Part of a small language model's weights: rotary positions, 6519 steps.
Each number is 50 + 15 x the weight over its row's rms, rounded and kept within 0 to 99. Layers, rows and columns count from 0. The size before them is the row's rms in percent of the matrix's.

# layer 9 MLP up, 704x256, rms 0.0943, rows 386-411, columns 128-255
103:30 28 40 57 51 54 58 43 38 33 81 43 62 59 61 60 64 58 46 64 58 66 67 69 26 52 59 49 38 71 61 53 66 51 81 64 64 48 37 34 85 56 49 67 58 58 61 90 57 41 60 67 36 63 57 63 67 45 47 21 02 30 55 47 31 66 56 43 40 38 45 44 60 67 58 48 35 35 66 14 58 27 30 44 57 32 36 38 77 62 47 47 53 62 24 52 64 62 34 67 47 56 65 30 76 40 52 33 27 58 67 31 23 44 84 46 54 32 40 40 33 79 44 52 29 59 77 40
103:59 76 49 61 56 39 52 51 55 37 23 57 51 72 55 53 63 59 50 65 30 66 42 43 35 26 22 39 51 26 37 49 67 74 47 45 56 37 62 19 40 39 71 52 42 51 71 39 50 68 24 45 33 62 41 37 47 57 69 53 47 85 59 42 53 41 60 55 39 46 37 61 31 35 38 49 31 45 48 42 67 67 38 41 62 54 47 49 46 70 71 35 64 54 47 73 62 48 88 61 55 43 37 59 64 42 35 78 55 71 39 56 62 56 63 54 70 59 62 41 30 46 32 57 54 36 59 38
093:42 76 54 46 44 46 31 52 41 56 39 60 56 53 67 58 65 37 38 26 59 59 60 35 34 39 52 60 36 49 50 61 48 41 52 69 74 49 33 09 24 44 02 58 45 78 51 51 30 64 59 48 76 52 60 31 64 41 32 52 44 62 44 51 22 53 31 46 68 65 54 46 30 21 36 38 37 43 41 44 63 66 40 49 71 14 57 52 55 47 54 48 69 37 55 48 19 25 53 54 46 47 30 63 41 38 55 48 30 58 49 48 49 48 47 29 59 57 43 29 23 54 48 76 54 78 60 66
110:57 51 45 79 41 37 17 76 43 45 33 39 58 53 64 43 63 58 76 50 54 58 72 48 71 57 55 40 65 34 25 24 46 43 75 78 52 74 44 44 48 67 36 46 48 63 45 52 17 34 29 63 55 55 50 78 51 59 49 21 56 37 47 76 66 71 15 44 67 49 45 48 22 25 53 49 52 40 60 72 32 44 73 90 32 45 29 23 39 53 48 40 29 52 56 35 64 48 48 48 61 61 65 39 42 40 24 27 71 50 37 44 55 44 66 07 54 59 36 64 23 65 64 66 49 57 41 59
100:44 61 67 64 58 59 44 22 53 42 60 60 45 55 21 19 49 64 69 57 41 60 46 23 51 43 60 36 49 56 67 71 62 45 50 18 61 61 50 39 69 51 35 48 66 44 29 57 64 61 35 56 77 44 79 76 18 26 55 68 68 44 57 54 59 59 75 55 63 52 28 42 71 53 66 65 49 54 61 68 49 55 20 42 47 57 62 45 65 51 71 63 57 43 51 56 65 60 37 71 99 35 61 50 46 39 33 43 51 38 46 62 67 41 62 34 67 47 41 77 58 60 67 44 24 69 54 42
100:39 52 85 07 50 41 52 67 57 35 56 59 43 09 44 56 63 61 39 46 57 39 54 46 68 65 54 52 65 42 67 60 64 68 51 23 49 72 51 20 47 55 65 54 45 52 68 78 23 48 60 57 56 59 49 58 45 31 54 59 32 63 43 53 41 44 40 59 55 42 68 48 62 51 24 45 19 42 48 45 43 33 54 42 40 35 67 60 69 53 46 68 61 37 63 38 50 46 37 58 58 53 68 39 35 42 47 61 50 65 73 18 62 80 57 59 54 15 62 62 41 42 46 76 53 28 51 47
103:44 61 42 39 58 19 45 35 63 51 54 21 58 34 40 31 57 48 66 56 62 33 71 67 43 68 71 32 46 43 20 48 55 51 49 48 66 53 41 34 44 50 47 60 32 59 68 24 53 56 46 61 41 43 53 58 30 55 50 63 48 47 48 54 54 63 34 33 31 58 60 38 69 49 38 58 44 31 80 58 55 39 75 51 47 36 60 81 46 34 62 59 10 80 69 56 55 59 46 44 44 66 42 50 41 53 53 64 41 70 44 50 56 48 37 35 61 49 32 41 29 08 44 59 22 39 28 11
098:29 69 53 39 57 54 52 25 54 98 26 77 63 28 34 75 62 66 49 64 48 68 39 60 49 59 50 55 41 54 43 49 54 33 57 59 36 42 19 62 59 78 52 63 49 45 41 31 85 58 35 33 61 31 61 43 48 56 39 66 66 62 67 71 49 66 51 48 54 47 24 64 39 56 50 43 48 53 24 48 53 39 32 33 63 26 56 45 76 63 49 60 56 78 38 63 45 37 40 47 48 72 06 39 63 42 45 59 06 43 53 79 52 55 53 56 43 59 54 40 37 53 51 32 49 53 52 24
096:57 68 43 52 40 47 51 54 40 22 21 52 64 76 56 72 49 73 33 43 40 56 40 49 66 71 44 61 28 27 99 58 47 46 54 39 62 54 53 51 53 59 56 36 33 45 38 45 39 79 68 57 23 72 56 56 64 37 53 45 33 46 58 66 21 26 18 45 54 42 58 28 52 45 62 31 38 67 65 34 38 58 36 83 33 29 38 35 33 51 41 89 41 56 56 33 52 69 52 31 77 43 26 94 41 55 24 35 46 61 48 57 54 34 37 54 27 58 52 45 58 54 85 62 39 61 27 39
093:43 39 43 45 50 56 47 67 56 94 72 64 28 57 81 39 65 36 71 37 37 14 68 63 67 62 66 61 68 61 26 71 55 59 48 79 42 21 28 61 82 48 50 29 70 38 15 55 51 41 50 38 54 73 83 46 78 61 79 85 18 61 15 58 62 43 36 48 43 57 50 33 56 32 59 63 71 70 51 22 76 62 68 54 52 50 59 48 62 43 61 54 45 50 49 42 40 54 46 56 68 43 84 22 45 73 68 72 44 38 61 39 50 29 60 38 42 22 57 64 74 61 57 54 50 66 46 26
101:47 72 35 40 82 44 55 76 29 29 75 76 59 75 32 55 53 41 53 41 55 46 48 70 49 35 59 47 37 61 73 48 38 74 56 46 37 35 42 28 46 41 63 55 40 56 23 41 40 43 81 56 59 45 33 60 55 43 50 50 31 70 53 62 66 84 83 42 41 61 21 50 56 55 27 58 29 46 56 28 74 61 64 52 61 61 45 68 48 50 60 33 43 31 64 81 37 49 51 66 31 46 36 79 36 49 30 30 71 62 40 67 78 49 52 46 54 68 43 54 31 33 71 35 83 61 55 45
095:83 46 30 50 32 30 73 54 24 26 52 79 68 32 46 52 41 56 58 44 31 35 83 49 30 59 49 64 34 52 39 65 64 51 29 55 33 34 19 74 45 72 36 57 40 57 44 38 36 29 38 41 33 59 55 27 43 88 32 73 38 56 29 69 57 46 63 50 49 43 19 72 41 33 22 54 37 59 39 22 63 31 40 55 40 58 49 27 59 64 50 28 21 29 64 49 56 36 53 64 39 56 46 56 68 33 51 47 62 30 42 57 36 57 42 32 38 37 50 39 84 62 40 63 47 54 34 34
099:61 40 33 53 67 47 42 48 42 62 46 49 65 36 37 20 36 67 65 56 58 51 75 35 65 36 54 42 23 35 42 69 49 56 58 64 40 52 17 59 43 25 31 58 57 67 67 46 48 41 70 53 57 50 77 76 54 53 55 49 56 29 43 50 53 55 60 70 59 35 55 30 22 41 59 45 59 63 39 51 50 22 65 26 37 54 24 47 20 48 36 36 59 56 64 83 40 42 27 66 75 40 61 65 49 68 44 66 79 71 61 36 11 56 80 35 52 41 53 30 58 66 75 37 44 63 65 66
100:67 46 40 56 41 45 61 48 28 66 61 64 37 64 76 45 69 75 22 46 76 52 40 51 69 50 66 57 39 69 36 71 66 55 33 53 44 50 38 36 69 72 51 49 50 41 55 52 50 64 64 29 51 45 57 91 55 34 58 24 42 56 49 37 68 30 44 73 60 66 47 52 34 43 78 49 52 43 34 52 63 60 69 18 34 28 46 49 55 42 49 97 41 54 66 34 32 39 45 46 16 60 49 82 43 58 78 29 64 37 56 48 53 35 63 48 28 49 53 42 71 61 57 52 54 54 29 34
104:38 67 49 51 44 52 63 30 38 40 47 73 61 38 49 68 49 40 30 61 47 48 66 32 54 58 31 68 60 40 48 69 39 33 38 54 53 52 54 60 02 52 56 48 38 38 64 39 11 79 42 71 42 51 58 43 69 34 57 37 36 60 57 47 63 43 58 59 62 64 52 64 47 31 45 65 61 50 57 75 65 71 53 48 65 45 51 82 64 23 56 26 30 74 49 47 53 57 58 47 78 43 05 56 67 52 50 19 45 21 88 81 45 47 68 27 60 28 54 37 43 63 60 60 40 74 61 57
100:86 28 34 38 43 49 31 61 53 48 39 23 49 61 38 35 39 67 49 33 58 62 51 64 72 46 19 54 43 55 58 64 52 48 51 55 46 63 55 26 07 66 71 34 60 51 33 47 59 39 52 58 47 71 54 44 46 34 78 62 52 63 48 55 43 69 59 57 69 46 37 25 50 67 55 71 69 38 59 09 40 29 67 30 49 46 33 47 45 21 46 26 31 49 42 65 59 39 37 64 51 29 59 30 56 80 56 59 57 64 43 55 41 50 45 41 34 26 53 42 53 56 90 57 34 63 53 11
099:34 72 46 45 60 75 63 35 70 52 50 49 69 60 62 51 52 41 35 21 36 45 44 38 53 46 53 38 72 61 59 36 44 49 41 58 65 63 44 36 59 48 24 41 73 44 54 37 36 27 42 55 55 29 25 76 35 54 28 73 59 58 54 36 52 32 38 18 58 38 58 60 52 41 53 34 43 49 62 73 52 55 43 75 48 69 53 72 44 10 20 34 60 62 63 56 86 25 64 57 41 41 67 53 33 65 59 56 78 32 84 66 38 41 55 55 52 45 52 58 47 63 48 50 23 59 26 62
097:68 33 43 39 45 44 44 59 45 56 65 35 61 67 63 48 53 43 35 65 66 75 69 37 33 43 47 37 27 43 44 33 21 46 69 45 47 47 32 42 45 56 71 65 49 59 52 54 66 53 56 59 56 93 60 53 22 45 84 44 38 71 63 60 52 54 58 45 51 48 51 28 51 55 54 71 53 67 65 24 45 19 42 70 19 28 42 72 54 68 54 79 61 49 49 44 75 56 45 53 36 56 40 17 52 55 23 82 36 57 54 56 31 46 67 32 73 18 32 60 29 22 32 44 59 62 76 54
102:28 46 43 67 78 26 62 45 34 29 49 55 51 34 69 78 51 72 44 57 69 67 42 55 50 37 43 29 66 36 73 73 30 45 45 85 67 61 74 33 54 74 43 28 55 51 43 15 51 32 36 71 49 34 63 62 55 64 37 65 81 26 31 07 49 53 53 74 68 42 32 41 38 53 63 43 44 37 54 45 56 73 37 41 31 24 46 46 30 83 54 29 57 55 45 70 55 52 49 27 47 38 81 49 65 42 47 33 57 30 49 59 53 84 50 59 38 65 51 31 69 45 52 79 55 56 32 48
116:44 62 69 42 48 41 25 68 75 32 60 61 73 09 58 66 34 37 44 40 49 66 67 74 50 50 55 56 60 47 65 56 65 56 35 64 29 60 58 59 42 50 17 60 33 55 26 48 51 27 62 62 56 65 51 25 46 59 44 53 37 49 33 60 45 41 58 14 42 33 59 87 63 45 64 50 42 38 49 51 44 81 36 64 52 44 54 60 49 48 51 39 68 45 40 49 42 42 31 64 53 73 53 25 55 42 60 65 54 49 46 66 41 60 34 33 24 52 40 61 61 64 23 39 31 56 47 64
098:52 35 40 77 48 35 27 60 73 61 49 67 45 60 30 40 68 78 43 65 61 21 80 49 48 81 69 47 68 55 69 41 68 52 51 62 56 37 63 62 49 97 57 57 47 44 45 51 52 43 48 34 33 62 65 22 61 46 40 80 63 49 63 69 36 22 45 33 53 40 45 42 36 54 22 60 55 36 20 62 52 49 69 58 52 26 48 38 51 40 52 65 48 42 51 36 47 28 40 46 38 54 57 44 54 58 58 53 58 48 46 57 61 33 64 56 50 54 49 28 36 46 80 64 53 35 12 42
110:44 66 50 39 65 72 68 64 51 48 38 32 54 34 53 87 58 47 64 51 39 43 55 52 68 53 54 35 39 37 59 59 66 49 44 19 58 29 62 59 46 64 33 57 44 66 64 36 45 47 58 34 49 52 27 87 42 40 58 54 48 80 53 41 59 57 48 41 28 64 28 89 47 65 56 18 79 43 43 46 49 78 41 26 68 47 09 50 61 46 57 77 48 44 51 54 38 61 46 28 56 22 40 60 27 50 36 52 36 28 46 74 39 55 32 65 44 48 29 68 15 42 31 42 43 46 45 47
097:55 36 51 45 27 33 44 46 66 77 45 72 56 37 41 04 60 39 45 34 52 37 80 76 35 40 51 46 56 49 38 08 33 29 61 40 33 38 62 37 71 50 34 77 41 46 50 58 34 22 48 46 68 43 46 62 76 50 40 45 65 68 58 37 43 39 34 53 44 79 37 60 47 36 63 70 37 33 67 71 67 57 27 64 42 43 45 22 40 83 47 75 57 57 36 58 87 60 64 56 66 66 21 37 69 47 47 64 52 46 71 38 40 44 53 52 57 58 38 39 51 45 63 66 71 60 49 59
095:40 59 31 32 42 34 45 54 40 44 35 64 72 95 78 46 50 49 63 50 22 51 37 53 43 53 34 40 34 85 61 98 45 43 45 56 44 44 42 36 52 30 68 49 60 51 43 39 49 62 55 74 30 43 60 64 52 34 41 62 26 44 62 48 41 72 47 34 56 50 17 51 45 70 19 24 34 42 59 56 61 32 61 30 73 67 59 39 42 80 48 47 84 57 69 51 73 27 42 70 71 52 53 59 41 47 52 47 38 82 32 58 38 11 33 19 55 49 62 48 55 74 45 35 72 40 46 54
102:43 46 45 59 71 39 43 34 75 29 44 57 25 32 62 42 64 46 63 79 38 86 40 40 37 40 67 41 60 63 49 66 68 44 58 37 51 43 51 55 61 53 63 53 47 26 52 45 78 46 28 64 77 46 43 71 63 46 45 61 76 62 51 78 79 46 48 56 68 59 16 57 35 60 43 42 50 37 35 68 59 48 52 41 81 52 49 72 42 55 59 47 48 29 50 53 37 64 48 75 69 40 61 63 60 62 34 47 29 59 71 44 55 26 51 39 52 68 54 67 29 69 37 50 30 56 55 66
090:33 64 30 75 44 42 52 66 44 42 49 59 71 70 61 40 52 47 43 31 51 54 56 43 62 30 40 48 47 33 51 43 45 44 51 68 47 37 59 49 37 15 63 51 76 55 46 63 46 49 32 57 52 55 36 47 55 43 47 84 41 38 64 45 67 50 46 61 50 51 53 41 73 56 43 58 50 69 52 55 19 76 53 50 32 42 19 66 52 54 36 32 24 38 70 36 68 42 64 22 19 54 84 39 67 53 33 49 28 49 40 51 45 73 72 21 53 52 66 51 36 31 53 31 48 18 57 41